Weights of a small transformer language model: untied embeddings.
Each number is 128 + 24 x the weight over the matrix's rms, rounded and kept within 0 to 255. Layers, rows and columns count from 0. Numbers have three digits each.

# up: layer 2 MLP up, 1280x320, rms 0.0343, rows 501-529, columns 0-159
# down: layer 2 MLP down (transposed), 1280x320, rms 0.03, rows 501-528, columns 0-159
# gate: layer 2 MLP gate, 1280x320, rms 0.0346, rows 502-529, columns 0-159
up501:102143133123129101141111100146169145124152111114116132117124129118140124140132139151158111154151126116148156136109145136068124091111119139126123148116115115108139135156101127132119113078153077138148119119114120120125142119133097129133113113083118136112143133134132127120149115136123160133140139109126101133114132148147142131137144152111123154137144094124149108136122098119097128129116102139153133107105151138158167129110148137113133112125140095147123122101114118127106115139127147
down501:137104106121180150119138076084127106127094167132105112125113132139111150153131164123112089119099145118126084091137142124151106166107149146083104086131111129160163098115106110157104165120122136112118130126131155128113074141147131121121145127121117129137154129116149152151143120131140125093089147156114116091125135187124116094138084134115104094125116112120142117132103132119128111188115106127083103155141147121119138083126108120116138121110081126131113125137108137146094150110100135
gate502:130128153121113093128138135124144122120134166139138142197130109113115171124127155086124119086089181146094134148134127122208108079119153120126132133140152085125138133095093141129142153134138143125143179155111106144159172156102111130149123131097148167167112143122127136139158131131110078139141127095133111060177113111155129095143165102157128099140118119173139110148088093104164112122116114092155165097155094130169111141152124139119120146132150146132128139158095145119105146107114104
up502:161144157117146147056119117128131134151168106137125142120172102170130152150114150085149135149098139071134111123144186095123160145126125135150158117134096123075105106110124131121095159137116171131112166125119113089141142117145146108134127132121137157132138110126137136092128159128133121149180120108144112129149154167138153137119096082138134090137155100097152126117133126149167125151160122123097133117161143168108110103153128195109137119168144129130095147145137116155168162129134106
down502:126111132107102128109115158149167127123140109144107115111177095089118151154119123124133141122114160112102155090096136126126153132121111120156175152132122126114116140108132097113153133102183139149118180141092122124108161101105104136157111164157162114129090089135133148133134137157106099145186130104154097120113088183114144091164096155119164099145155170119122112088123112116113111159169104117109109122114096137111151118110140130163144106127141134157138164146094141152166126107146122
gate503:196139133140094111155123156121136133148113146095103121161131151149186177127099092116092130127138133144124131088148175124164131149140131088123147100103143124145119087099140136177122109122135132145136159171114128131128152114144083128129127195122092130128101153102178153127153185149161159140158155130151136120168150151094141167131147132134158164071159130146101122123125129138120122192121164132157073143080158114152116057129116158118130177118138108136115131116186149110104110144153144
up503:141125153129124145109159136171135124160103150132128122120105130104111119083100119165124186145081088108105117121119093103077151153127120119211114131127143143101083173160130119096108135128096082121159113117069170105108142084157124103107111105130130121106144094105107125110142119133123087128157108134099125132110096158161099117150100160145125192143089099120124132164085117119094153125171137136098132115133128115114140124127141132127144134136170106167106164168135115108136155095111153
down503:121159113109127137143118141111112075159093127178134136097112085067084161164142159154126146114143111131124148180118104154110120115110097120121114152152133116103154137129115101061142130121124126106158109054177102121109136128141075146121101115110098161161120100145109144169152091147093116087140071150098127104106173126151081113168105146137099143117078095098141114117165107132112165118144110139109175168148119107119124162117154111122145099140139115121132126182129108118136141128143132
gate504:107126131102135141096115164126148134135146162167121137108109121089167148144145136136095105147128137137159132129141161113079123109159118074132105094131156122136145149093156107140132095098151142125155068129113127120099121148118175127141146094113153137123147115134137151151104128104101090152162128127113121131157130128078136143096183113127147105126161121161176134115178113142124081147157085106130095102165115164134091116099163152122171139135119179128127069107103128135129150105138161
up504:145152090151149162158091130114117123139116109110137170115135100142123086136129083061120088128178130133105132160141164155143100098078158121114163128102140137116120139153118128159134144139157103093091115123146142104102171126125118140096122104101139101134110116141085121116121139122132137112106119115138123097125083114154118090139094153068140174102091118134139131140104156153154108051117137181112143106118075075129130160133123150135106097085130189137139158129119134112100145126137124
down504:117110135144135156103100089089087102094094127075140154104124116163141093145116112149132123080149154130152147195143129135151155163101127118126121158133121132096138148175141156112141146115160131152095126131092104166108121110140104074134092101150148092150102144106120160111140137124162172146105140133116095131145125118159099112177104187121133126155132134150139120151092130143140094130099149136103140128140116087134105166143113123111102117095163110128135133114126137128140106105130120
gate505:126142141177100156139133102115107117157162107122163111124120155152124116134130119135133148107138101117112125109106118166148164148115155114143166135118163109106195116119126135125144120179114083120158094107149143121154110143132164108146129162116104086116142099117161144079132140149166105139099140155109153113148108133134136152124126114127189153171123154114128112154153122134141147091098174101129091137153151151132107108142087103124112138155084142142068102109120129167122134119098116
up505:153151106160119148157150151100105112149131123111136140154146126134149123137121154137140160147122118128159114158135137138140164142130136129176155135143180140064186111100132143110097106158134078132169094109131138135148135137136117134129143151091140173078087102119169117131112137176146155157112119119127135146160142137141138165123159116143145137151120185118114158114148089138140097101160135116106159131127143169145120125153096120151125110137156104121079171112122091175167168142104154
down505:151134105138175123141141130126143153138119100159146125144104164141132112096136123109107126132117129168110119039139135100167137139134159126128092139121141113139115113117118133134145137167102158108130145142123162115159124127161097110167128109122148136092119120125121160127135124138140124143124133169179162112103121102107140103148054117147152121144120136137123114155110141120110172168105110110137141111094127156088104118132116121156119093146106157120112121114136134142090164147159132
gate506:160089097126123182127188123113067107108126088084139138092126105201110110099133143097148135166116140080147167147113144158145118125107118113099165154105087146140114166138108127116145122136111151124118138136134149109127144164134104123111135146119109087146094124099107136133135146169100105118127106140125134115141117101143131151142091113162125150135123114123166179139124134150125125131129120146139157109146102103125046109133130113121079146107078124126145148137131141093109142143125107
up506:167150180112144121080102131120165136110143139123109133126084110127138167147105151142156092141097172151147079148095102142149110121111109145124151116119159146135167134140132138112160159121145128115154135155132070130143139127100128119142114113144079178119129138114159084112151135104135150173145171134122141144102154127083115091164117136112121127133130123115103096129138141133152076119119109141132118119110111133080151150130127127127167134123144154093154137067147154133103178093114123
down506:118159104146124139146140113140101120087103097114115133101101089108140115127115171123119101169128118079125156184133163138133078157102124103166133164152098140153148123154160134106092098121122116125138131129106105137093128147120117114108106124122111116174114158142124149132150142106137136097122119136094140155152137139116139167133128113140120159125131197100149148098123146114107117115142124151140126113169162127093068177149112115119123127142117156144096168140141109104122110137119104
gate507:113114128107083131104137111120124093137164096134131111161096126145100117103107130147127087138094156088178129146110102144101123100079161130095115084172112126118171169140170121084159153124089117094117152180118135069115087127085136126154119126079092139183118108126082165122148110160102096168086112146105115128093079110104120138183126127141099136093104101172085170137064106100063116166094134124082153166167145180139140154126167119107161132116123093113101124127093111080120204114154097
up507:107138141151122135124133122150119138124128115121128104138118105164108105126146144139135119102097109133159116092065107115097169120101137157120103098118140113094146204097139116090101148126110103078151127220105146094115131131154133123135162127130119115144087115110136158134115131128132119183069055112083103152096096151121119154143115101138105120089075109164085183163097098146088139152146104127092141163136156154136172192130112147099140131145103163130080079141112088085164155147132070
down507:165104150113091098105147101169123123093141131123102152075133136115078142103119110142110103158081115136112077031112152134140181117087134140118133172068117132160083109128096105103127156126114124118140154186165112128157073126187179091108127143148123127131116076139127106129131144115137118143127113184115144111134109138165113153118105103089150115149125098132094095132140139092118118185110098149108119149120100133139131090116110142126132150115131139111095073118129101097156142155175099
gate508:162110146129132107102105105172114135077128105142160113180143101093123140126151128145146107091122106171090098132123117104150156085129143143119089165107112125161144115146133129157139165118111121142120131107124110120142139119156131122161124130092155132144139133110130125131103139130105124148131116144133126087089128102120131121151141141126168139140118090128134111140152101113128139133115128106121186120139131149141094125131138136127159129137165116121115113106148139127136128128111102
up508:143121134106141114140109133121131140111148124163135123140123118117113138083114141115108104130084108126122123122139131122106157138148128136106095118148121110121101113099127103160116171127085122119162133106119116116131145110125108106144125148098149158126130155128109092152129138127110156132116152123110113091111140144135125071151133152129123125162143132117149161150131139126108165170104138134149137119098127128103135093093184167137122119127175104148099106147113118125138149155120143
down508:143106148131111156112140119126137114161146132140096142137149127121122144109129101158139145105137114126137138088123149118158138134149159153161100151106119140140127151099145121140068142122150127145160150130083110127113145115144104091147125136132129131106123132117077180149129126137126096133131127121137130119163118142116187153092129142132166106146171140154151130121105111145116077106084100080128126126142146113115154107106131151131106134158142135099151140119148136115129157117157110
gate509:148085137109102120129115109126088108113078099106098149164115119144145159145093136135155160130143119121116123103123103119136113139130108161130128134133129119108115118143134145097139131128147165131126144157189125139119096116114095118138095126126067163134164141123127099133093174108106156106165133112118122124138143137113114125128128143126097126168113137107101126120121152125142127150146120137129156122121121104145153114124161112170132130108165107128105171118130156139124116124121118
up509:108151124128101132132115134120146092087129137118137111143163127126124100139160114139163119114120145122115153110130103136118149087127098118108103144125120122145141122108150158117119125122177128096126098130131140157125092080115129121151083099117119125166140128138149172115110140136137103123128159148111132129117117164155144138150142110127110118169087110115134162129140116148135155144135114121140156124152134080122121126139175122105116112155121120143152148107140120145131126185096164
down509:124126131120130130142132095084141159122173109129141113117140152146132100109144097136134124142117113132129106113151167139138111082148139161124116137112107123174128095106111139151131145133113129141105093088107148091156122128121149139101092104140100113127135121127113137083099103126126125135082137140095129099147141113108143142151123141124141117126134151115127104128147125151109134165152116131144097151133140146096133133125129151118148117164103120112132096162164140138100127130113103
gate510:134112142110117145133133158115137112158066136127149112133098085169082106148113130099174104167118088063122145098151126108123149176128159144096100104119119147126111146139126110149101089138122119125084160159089144172094143112154105117105098113158161132131136120146152117124133130130112154115158135150158125136131161094145100158136090104200147100150167098141105121119113155153103127090089155106150090151140106123127100102099155110108122106117176123127121156110120164144153128086155155
up510:168104111156113123132126124135134149138136137100109124118129150120109143134125124133125132136126198112113101176097130144107154120117196124098113109125104119064116137103115158167119114131129140145072108098119156115101105163148087125142130149124148110157146087107139146138148131117125138138126116144090110108164125089140127112121109147170098169103188107144082096134130133124153118074111151123075116157155103149093118140146116110096150088134160126119105134149104119123173156069155126
down510:127143161110139109148121146167134165162117120136120064126127133132130122118099115136114136120144112149117138075107160132129143126148109147148118114124156123151158153088121126135125183126136120144152128114114134146139154082109197108112091160153154151118135138089125118124161154113139117084150109125133101117163092107121142162143082171101152163144106115109093110154090132153112138161122117143114143109125167154142114088137128125117119148151092096112103109158125120134142140116113176
gate511:164122081155107085143140129127116150157134171098153107162096140126130155169147136146120166166114127095099150131138148112129109208169145118162141153113103103139158091141123103108200100129115161135098146115141123086116125172120120180144105151105096138113125146136136152130136088098121148084120124090128133110089070150093118105127116155106129116104129144133098162130168081139102121112099116136105084101132152188067161101127168166161129155132154137127115147089078112158132133088134156
up511:136135160133092155134157137078104158141135147120131151115122139117098132116122103091141138134109077136106078165108116112117093113127142128155140109105152127104099063127139125131142121129144119135119152131078153089155152129165125169092123144142115185129114112122155100116131120155100099090106100099160067128124072173143146135133113097137126129135024128091120142159098148146143149125101105099109138124115159114142090142131097163111148121128154170149156102180158153108144153149129082
down511:120085172119087150106137079094120119140110158158144113107131097110145154180162125086108105148100081115129097200105119129122123105100148115140141137136134102128126069135086175148146139157127123137145134107106135108183120155162112151094097143095144160138137137127159127150117093094191147099123078155163152145138112133107131151125154115094125107125128127083126148130131127146153118139148146136154108148095143137112122103154127113135118119112148115143148122132117129114149134186114106
gate512:157152159178094143127130141078136101145107092139159105171087170145168134128104115117114148141129163157113109109074129127126104140135104126146111113128138147131144109145169118185120109146169123127093157168133127075139155139119131093108106128079101133127153093148153095152162140153132128126120143125141117159078115157103132122126122095096142117121151108131131108125120137159150162128080096145121100091082087093092149074120154114167122152121160126114117136138090155126138142108126154
up512:156117105178123130123116137102155121121142129080114138133139136170180163099110091120129168106166151161104158118139139116107117082160106133139149142146158156124113151143130102154171099148162145153160118136140109113132156143114119116085118135126112120100138098087118098143137117159160116099117125158139116142099105136087107122139125094100107164107143136138133143119110161137140121148105117160161144111114118130099168095118125133158138132144108107152145141177134134102176082114115134
down512:133139098129151092114095105129125112136169121127126135125120099154123114082130118099114142120157145154112128083141096145138107139113105101130159155154109097182118135143091107139150102136110113122137101126146128143116087110144136136094146112123091134140107109129118118149169074152143088112101140109108121098138118139087174111125121115100156123131109147147143095173120134135131153108129118123162131127146168152120111099128151098135112145119118112157139155137097124102138129147150130
gate513:103134133148158110107118119102129140200107139131141091116099133135093132129125140150113155122142134069100112102149123180137131164138139114116152140136088083141137122173116146129094091091106105173145114173149121148102096065178123121098111174120102124150124121168153105131131133120128115123100139118112115112154106181136124157096108122147146141085138127141105131117120160105194143096132123122120120120089121141119167142099119114118118109174120133129141080105154171154111112119164112
up513:130150173115171112103162136196122116107140156128108162153105117106155171086117095133139113166141092148120139124100137083114145128175111117122119105121127171140122115121128122147187088127162069143157130103096159143096138127121140110112139096128145147098172141092096146115129117095111111147156098132163103133137133159101128129094120164118092114136129147104129117125090133103108138119138170138107146091094134142159116100110126170117103174140123105129137159171108113139170128156095174
down513:129123100119152119131148128091094136140170118147147129139120090117155095127176137135078122145094155128168143136165123139135134150096117074136110117160109098121143084116146109099127126194120106127108155121155129104133108152155119109145158140133130142123143140146076141119152109118160072104115170143131145120117191119151135128178112163124091156092151181132128147112125123148136134143098094080118078110155142135139126153130117111124114049134146154105088150104113140120094129124133122
gate514:108124112149083125180122087099086109122090108173089142113167114152134137093152156123127107069161128138159149108152154155190117099085084095130087146109110116136141169118118132174076131151177140131151121096159145136141103144110145091117095169098151129109092141140138083146102195146108108140113166112103110145119120131117113151138147134121109123157134130102156153109134148113134126103088149133166065098099095149122129121106065125163078093108140113133137121109153127135087117130178130
up514:099145121119102140188129084107104130183063116152100165107153100121104110096144168139124139078161166118142117064152153152188114075112089119123114123126107113173151166073102091152081112153135141138146142096151149138116110129119143098083150147124136121131097147120177113125087141159074125124121181114121072145133141133098123178141134130124099092146135099128127124132119137096099131105093123097158082061106108118100132105108091137102077097116165100150126111132162111119094090101145148
down514:152114139108147151147125122158131166098105113103125100136143138131131132109112108114148141087103108132095102015123093091141108137141149103090152104093082166170136127106140123123155146135106149117145159173098143125137135155160150137092160127106111131100140131133129169126111093142119115144084128115141159118131087122117112116162105115069145159144134107161147123177156156112136142125103097094132125117101134147142140102172166139137121125103149109099129085119122156130094139124117117
gate515:138155117131171114114105128139130140132105131143107112127139117129163121103119090126137166144138138146136090086139102113115120150097099157113128100121115143116179125129122127134147144123138108162132142093136139123105113127115106150117152118140159113142103123131120117150136128096114166147104105108135117160134106104132137113100137118136131109146127089120138125113133083097133111133140140129144139138117163108150125146105095159150162114166109117128108150126113134144169100117109141
up515:150154146107138122124126116119113116132181091128160136145105126147131132148069130138169106129142138116143118135137136129138132138117150131126107148125149175122112168124120103143114129125102108103141174121116097117137119146108125133124134161113110100081119118141176103116123110108115120107146132145108137145155120102085119122105133118166154133104145137142137113132119148148137121113157121091095097143092131140125111144123138096148129129098135117124125145104148110103089114148169125
down515:135100149129137125108129150087109142096130125097124152124136118139136128102139110153107102061083150107104093163131137109150122138110135114118115105167091134128131144146150136096145109108130156100154143134093112144144068128152156158119165133094129163123139122144123123153122145118122124150117102121166110120140146138172142147111130099117105142103149110124119130133115117154140155154136134139107142135101141102113144118101126119122140115168098125120156131131117138141148130116114134
gate516:164116142152122178175183112079132132169160074109098163120108097143143095123089068124108126155140128137104088127107112095116117114121121145143117124128116119160159112093120124122142110146110112124098112152094168122089140092113090193158183081096132121102140146107156168156115102117068114142107119121155144130170152128112112144125159178130134138166181151154106139143107135119110138081155104119119146162151152077168082120108137158132116124119152134149154111119132104108140141139172161
up516:170171089125120098111143133122096109159150140124139174137142156091130103114103120090135098149139122126141129108142114134104117097150090101144144121151110124107084124117126082102110107083109113086115123112178109136181188172141105126135116105112122155093126121160160173142148123143123128135138149122094129110101119091149111121110116116104129131116115186145124117125116153171165149128085112119142127160085117132164132134146166101112051138131138086121134140108128121147097172105102114
down516:162071128122142160104151163126125122140157148111132177164154163170131114116154174107119100094168169154138152162139131122096111112113071151129134129145132121111141132100159069138129121113097125095095115156144147177133164099080094146116122158109139110158119113119128102115154113131142142158137125163142124122095103114110111134110164094140104157168098129128140125115144135091117126131055135101144134143136146054139147151077157143074114108108121130116176126120144091143091146161128106
gate517:080142146113130149120103120122108118115122127095104144114125134125115137113101148142137151120142089153144141118093120084094110149106087090138160125154122131114101113144122100145159121151131119123144148142138139111140117168131132167094100132119105133134108147138134145117143140144147115118106176094110152142127152141151134119119151144108105106095145179132126138123143127113174137137104116116146132118105161155136125154095097171123152145135112156141137139127142119172129123116103100
up517:132143167162155136070128136170112115124125153159110080104148136102177106117096095088114101137123119155111122138121147151127140119132119151126101131154121124123162147126128146114096121139102139159177112125113113113085144140156089148188146118160123109123104134138124129094154091090164132147150175104118120153119129154123112158130129147136105110094162123131107125167144139151103098125126134120153088134128125099095123130137121121170147134134110119116135157122123140128158112109134151
down517:090180123100101105125182141139161103098121154127115114113125110140120111127110111101116118123136150115103137169134091131178147138099097108131126133175125108167139143121109179120108125087143114151121114147164158149114132142150118121137099124149142118100127149145118158156117120101133153158145095105119136141144119152119165131091118129163149126115126127147138098117154159123120106115134142150137163135113117119141105148153087102147107155155116140120163139123129130094131138152117142
gate518:171093136115139093124140134107091136135183150109145117156124148130084110132133134109128062096095163146134088108109113116133120151132125113138074172113095164157088140124115101128135201116111152153161187131125122131185144145129098146109154127115118160143171138126138130123151180157131140120147163121120112133164154135110152105110126131112125114108136126136089120149128097148143157140094098094126144132141104103112138120116134106166133117138149135118152123130142101116108155102131114
up518:127110123108149086076148169127083112112173116078091113138147112146116095147111149131085114123141103102157141143148111098125159132128070141127111173124114164133126118099169175146098155144105123113104161125130078097161140099100092133155150132131109125137143139091130148119140109186125092102112139108155096112160120181113142110104142128112132089138170084118075109123153128098087128147125117125150161089138136132106136078158132144161100124098160096135118138146140111134115137095160159
down518:115099140132132121069124173127110125117162121117111132138178103093136130131096109132113141121102100119152144051133133114148127108151119105139113174134110120158098094160139152140152126122106109090084164134147086150115155116123144143137123104131156096127132151144100119135145102145118126125099169136129100111133127142123129086110110158096132102114127097118112136127124135122099167154121128120157106108098157130094164064134106147162123134117151129137131137140134116132123183068126148
gate519:166154078084131127131080186156136153118161123080135149129166140103132142158092105127132075154125168141083126164143169160059115185156101134097134165150153149146137158156138116190125094138122112156118082182147136106123124154129182125127153114093117123136131139174154113113119119119149099092071128128144100121149153086164174164164141107079141126141163152145097175163099102144137068137062149095141126089170120118111133179142131157156174137110158124133062126114124112149091147088131136
up519:117112161159087113137183120108144099150129097158105103147135135146145168148105186129178138085159136143216112089136083117157128097135189100135108097135086068114115104168116168124170179110122156165115135090087114149096098079153109136084176122169162129130066134052122123112099140154099194142175120152146156136115138162123088098093170147140122101156084083110131095135137121108135152083216113151139159128079091104147187100098127090127098080135079122121142138150098147149206129106150171
down519:113154140140089111147168135119132122097097148134116150135113101136172166146141176114129146118147141123177113214118123144156134120135141096141148103182118137120114133134175157136104142073140067158108132115134111124159117105126137184112118161135131153115109138158099113161135116137103133147138092126160108159141121126144133108100174159140131131098147146107168085125105139129116113075160094155139125134101133139151105109109136102140098137109095145168165149132133105153167167190122143
gate520:178097115119107137169134103169150121123099127165126125149120103113104130136115098136157123102121126126088148131160054123108124138141166123101149151138115123136141111135087163172107140115086178145147157144125142101133162096152098157134096142114141118141145119120104112125159142120147138092108145131147115100155142147128162127154104083137162180108120133111080136160108090119095140121150108133172121112119076075079115118157151158126197100104120150166148132102128146125096081120157109
up520:138102083161150141143108121146157138091106100101153111132165103077130124151102048136126092121081122121085135154145109129114173135133135120083144121153087179099165127110151108174115095137088122143140144121090170148092119154098097156137088129175118130146093133109104167118154164114141155069113108134168093157127123068131161105162121100150132151139141195118093153123107136167120129099133094173142140103125098120121154125113146115046162127102142136124142105114159105132113105145133154
down520:103152147085140170169132148075161111121144148130122119129130158142127146094111121113106129128106138123154105077110129124149129107137126179101135103077113140176118143113135127116099145116149131089138092120138103110164120149126125113141133137141114103147137159172117141092123144099161072144131167172110101095142133091119130119106124105122135104152159146124167125129096139123119179133102122134097102142135177141145149088114115118170099092138120080101104118134100136110143181128064112
gate521:112111130102137124110137147161132139123118119127124174130075109126125112108145113146128148140116114109156136125129109114110138124130148133099118121084126124098141149133143160115093103136122127134126096108106124102156132111152166126114112142138150135133125136136112128112149086117109121137158133138150132130119137151125118111123129124133146126150135122131139139113138118077139149119183120142120153127152115112111099103152125099119102110112167132110112114139112109102162112137109120
up521:113167142162108117133114131127132138102138104146127122120127122107117149134104153122123143140139145137094139115127123145155135101135110146127095135099134144143127114138113135123142169126163177171130149164145117160110142104132146120124116117125107118148113146110135102125122136125114136109108120124142101114140131107121054127124162138134097121114091136116118108110123135130141095137105133166135120093107119132130098104119136116120154129145112118149167111128124118148130144151139124
down521:124118090126130142142109119127137065142099126122148106139146149150151116156138115147141103127161157124132124188142132180111086136117079102157134112177115136125131125121117106153121128126101136140116107159161137145088126153092111163147118116124159115148180112134128136155122108168110150125150124143106119119157143104124153124138143144105122147127107131119133144149118111140132145139149120105102151121144141094134147173139133175120149127095118128105093161145135129136145108128130131
gate522:075148149101144064156112143143105186102123137170108108136123117121075146102101144136122109147134158127080149123132146084098113080136159117133124065116147082132079153109120192148137119131092123150129134100127103114161101132136158103102159150099125122085123109162063161147146105166127157081130124105101176149070117110099146106157169134125163104084185181127129150168115134132109075148140165146117170109100111116121157081106124113080146135169127187161114122147113164163154126102104113
up522:068161114113149145081130136135117136145127192194124145121164138133104158152122168094127137096129069058124091111115084104136127085145134127097111115100152110130079145137133086118134135090110119091122093076140129133129152165149053113118111062106108219115129133144085131116098119166110095103102166096105131113146099130180176135126128163136095135061101174127150150127167094119136140153121113103076086137091102142139148084173149143139155136155134113095139157150124125121069103118177015
down522:073119114115154070096099157144089170152114156163141143151121161083125119159127127134064121117159075121107155132119142169127144087156164112078095107070195089147085134128116151125195175135115116099132091086124147144184162139093099096126170130093074179125117139144071149100085128144138109066075121100091147135132074073172177126120165157165108134080154208092151148170104130133108150165148120166127114127091120090147132169132120139112147140159113162104120125119119174175106089156171096
gate523:109114074125125062085129156160224129109154126143146173168125110116180097117094108115094112126125171154158138091148128167079126113100132142101144114163122159113099087101118150113097150155148101139132115169106105133130111162111100119130140148088156172143141140134138064157133126148128140089095160084096147175153121145123091118099139188102091125144150100153160144187126149162169125131131107129132125119195131158158172080151124116157132153091131099145103143131166138147148147155120154
up523:128114132125117137131115107103124118105130161108131135101086146126133164185182099098136137123131158177116155191149151135159168132142164152127119072130099120136120172112129101192113098152090141121127137075147143123151112160122122131166153070083081116136149101143123159088104134137138089130138149125126122153116130097180194098134161131165145131131073155200114107137083146095153131153130101121094115183137146116096101163140144167122140175139142119114154118111128117109149125087116079
down523:099126146137113106107111146143149108133149135120127157082083132124151144193128159074150131185109152163137136223154124183140132113092164132123093136157136121089144152108165092122129105170141167142145135117119142120122098150111112123113124150151119140155151120172130136149108143119100104166103128092139071153171095109162123143133130161160118173176157140132135131124113157130149112109168126158131141129146136165115135204159132137130132129120104154106120141135147124116150130178117092
gate524:096121087148073125168160068099150111174135113116120112151137122153133162120087137133106082127149098195126195163164130167108146133158111113142141107134133114147146120134143167141121101113069109123163070160129144125143160163116146141153104088117123136112122149136131097112085116122114134134124087130125107128123126099113134139115177140203108127184088152135116138112110136107133061150127130130151110210160113124150093117105106148122132107133090164143150140167142137086158171120108122
up524:115126095143074134191154071134117126176105082114133061139134144145094151143099130102116127126114100146115160101142114181115193145163108127141094096105147114158141105116132164157122131117065115135148084147147161110138124125120146128170118055153143108131113160116110097088132097138083169140118098146144106127130137075132112129122161146214106144165064165145117128147133138131163125104115117108139077168149136112156119103106124138152127119110094169126124177135128132120149165123109131
down524:144122136114150096120116114139138116116117115121112129139117150130115111112149102107135156121077138148099080030126096080153170149118144106109130172144121128149149161141109126136124131127138124111137201172108132148125136138186111111157124136110116116125153106143125148111165144117111121121131186136178148126098103124111137121125066120112148110132114090134147104166109132153103150136121159084115118148139151164135126093157161149131146109153171143119142117107111155111134139152139135
gate525:083147100103156105124139139114164101125129131123124156134140101112179114156102129147103069171116110116116150142117132141128143134134097155105107106120119165123107118129143163099119134138100098177087156125145112126101103143103125090104126110128100134107117104133137146118128171128127124139152142114096150132125117133150118169145161108073124112188158082148117143117139101106146132119150175145145138124149085145102163139106104106122129153094156153142147154155138100140163111156153141
up525:152137132125144155071133149115104141135133138113106132132113163102130107134119085134157152089144189145147130154127152107122112117140143161136176164153156108134146144141124120144137130122142139101144103115124145132156166138122107158178106128122126123117119131111117117142109117152131147099106107156120131132158086120112166081102111125173134116092121126105109103119121129185094100159128109165138063151122140124144095118141162132144143121154084106114140149130144184105132133125173121
down525:127117130119093128124138113151125127145120140169152133118122119145145145177129142118103108151114103111119158199113152120107125155119122147120150135155125126095115175127137146126144139161139116171171105123131118122125104119097148131111164131103144137149099154124184107125106133156116130135172137133133131131099135157168113141133139154141113140126129118154112134149151106144144146093131110177151167104133129107156105152103083133107149126090164098160111100138148130095148101169118146
gate526:132105153072145091143136091127129158180123131096106134111120096132172155104105128135137150069137153115143138096145103086135178124111109092100129123130111117103104110089152128140092161146139074127136137123100109106108105120135123092145067096122129157125132127158103137125102178175081113139164122075147141144105128153149117109099141130122092142157141115103126088134106093098120139108138135155120151153157171113169110110107131114102065157122131154122160106107167144083183156123170108
up526:102164126153130111103142115199113126077104156129166133130082077104123069179125096083101122121110090157085153143134144123159110143140125169096132136137137119144123179151130138149145093134112141139142084121133138160133136177111142128074147132149136107102092127121161135126161114119115147127118143168156144154117099082111149148117121140121106066091112156159106137167132143152095144134122140117105130140104135135140109140123116140131148131108125080150102117116082154169139137157111082
down526:118121153165112114133136109154103097086133167135109118130090118131092115156145137133118106128141152147092151171139075121132120110119132108109111138093118103179157146124137117142156116118135117103137126138151105146144153143103170110124127129148142116103103141113125145139120159154122153150154100142115149115150113142118118172096151092123115117086094154172103097146142110131101118095121124113126163128110151108149130153133104121109158101137151118096090141127123133123147136127143114
gate527:171102115143137123118097153123128127124177163104108126128119126131114119119096116113081116139098134116109150070127119086087155133123138136101132139159114124164159135101101171119128155145136091140161131140113128114142123099164127138127102153133128122096142109126110102118156138083087110135114102140114123177120122144113126129138119121105136122120135132152144115136124139138110122079122154117145105149147125125134121116105140115079131159137143138129104150106104122116129119111117145
up527:104112120117116118116133150126117142099094089092125111145108143120156115126139140121199170159113108149120127101118157171137144117130170130150138158115135135119116086145119093119145108109130138127133135170126101141102132152108187120118141118125164154132116147146173100106126128173114140128140136163168133110152142131135127121127146108118145126096111176132154144155104142131131131167132145097115125139124131124138144122152112137137126125181110156119132134125115122104135140136125117
down527:142142146146136076142097149136143132145137153101127195087135117139123112151140152118137118134109118114137139204127157141086136126143123123145105108153143098138146151133158168106153147115107109121134134127158133165102135115099092170113109119153107125103148117121130090185154123153106143123143140093098116146081108143114137132120152088157160104098130141119130155122119112136134136131146097124147153127140091149123137134090107112101148120135108110143097143092115082120136108090125142
gate528:143154104120126153143116130160162145109091142132136151132132101138130145122131117154086121113098160140103122121125143106112137146137130153163124108130134115098120102133094139109098124169131119112130156116118134112148152101161096124140153132112163145150144115136131153129166105110123119116141123120153146084134112163147139120137135102120133121117120144141095132102133150087118125140121136142124074129148136137142143110134138121099125145133141120131124130138161129103121131124126140
up528:152138154125124162149113136142151125111132118143112156098127154131120135115168135114118128091116118126137092124122110153129133109101159121169137139117142158144125139117126157127146105125120118117174126113083146121108128129137131131138098120170119129142161125141152140158088116088136158116155139112122145129117088125153157083126120116115116150128126129134120121132114136096113127144142082124135143105162139126110134117125145113100171145120144150153145123137150131122141128126130097
down528:121116108092111105129145128091090142158132157123116108103135132126142141139105133102085101143124104150185139116122118142117113136102112124119116185143115107128119129133102122156118125137132100174141128136108132149131097122130147150153116113145128138133118153126122130109135127110127134108140127132136108136145154109127151099096127153106154127134098113132116139128133124160121128129127108101137141133157112123156114119147151110119110103064135158118120096094142129137109114156141126
gate529:125114144149170144080128103150181111113136126162084158154146096149153173152124131114156167101130148120157113134103143131101141177105085135097119154104122136156153170138096137111132140142106172143112174134107106121154111151102110110150156171079118133159091138112125189126090136118102112124159124138114122074115126143137098111115147119122112145127103092096141160128169186073093095101096100077131122116140124144153086144086072113084156160115110129088142104102179155157139101173155112
up529:129112127099124130154137116138085149172130103096149108129111147119081103132169091172133118121165063154113112163117122155122111078141159131122122129161109141108132128152171146144101144085137124115121090106154146133134121164143131136065144102119129152134139098109090080132178125097117137134122118146117137164167139097118127142114096114141120130099167173145155115112096115127139133172163149142086126129100148129101137119116125110117141089120137105161140102158146108100171167132116171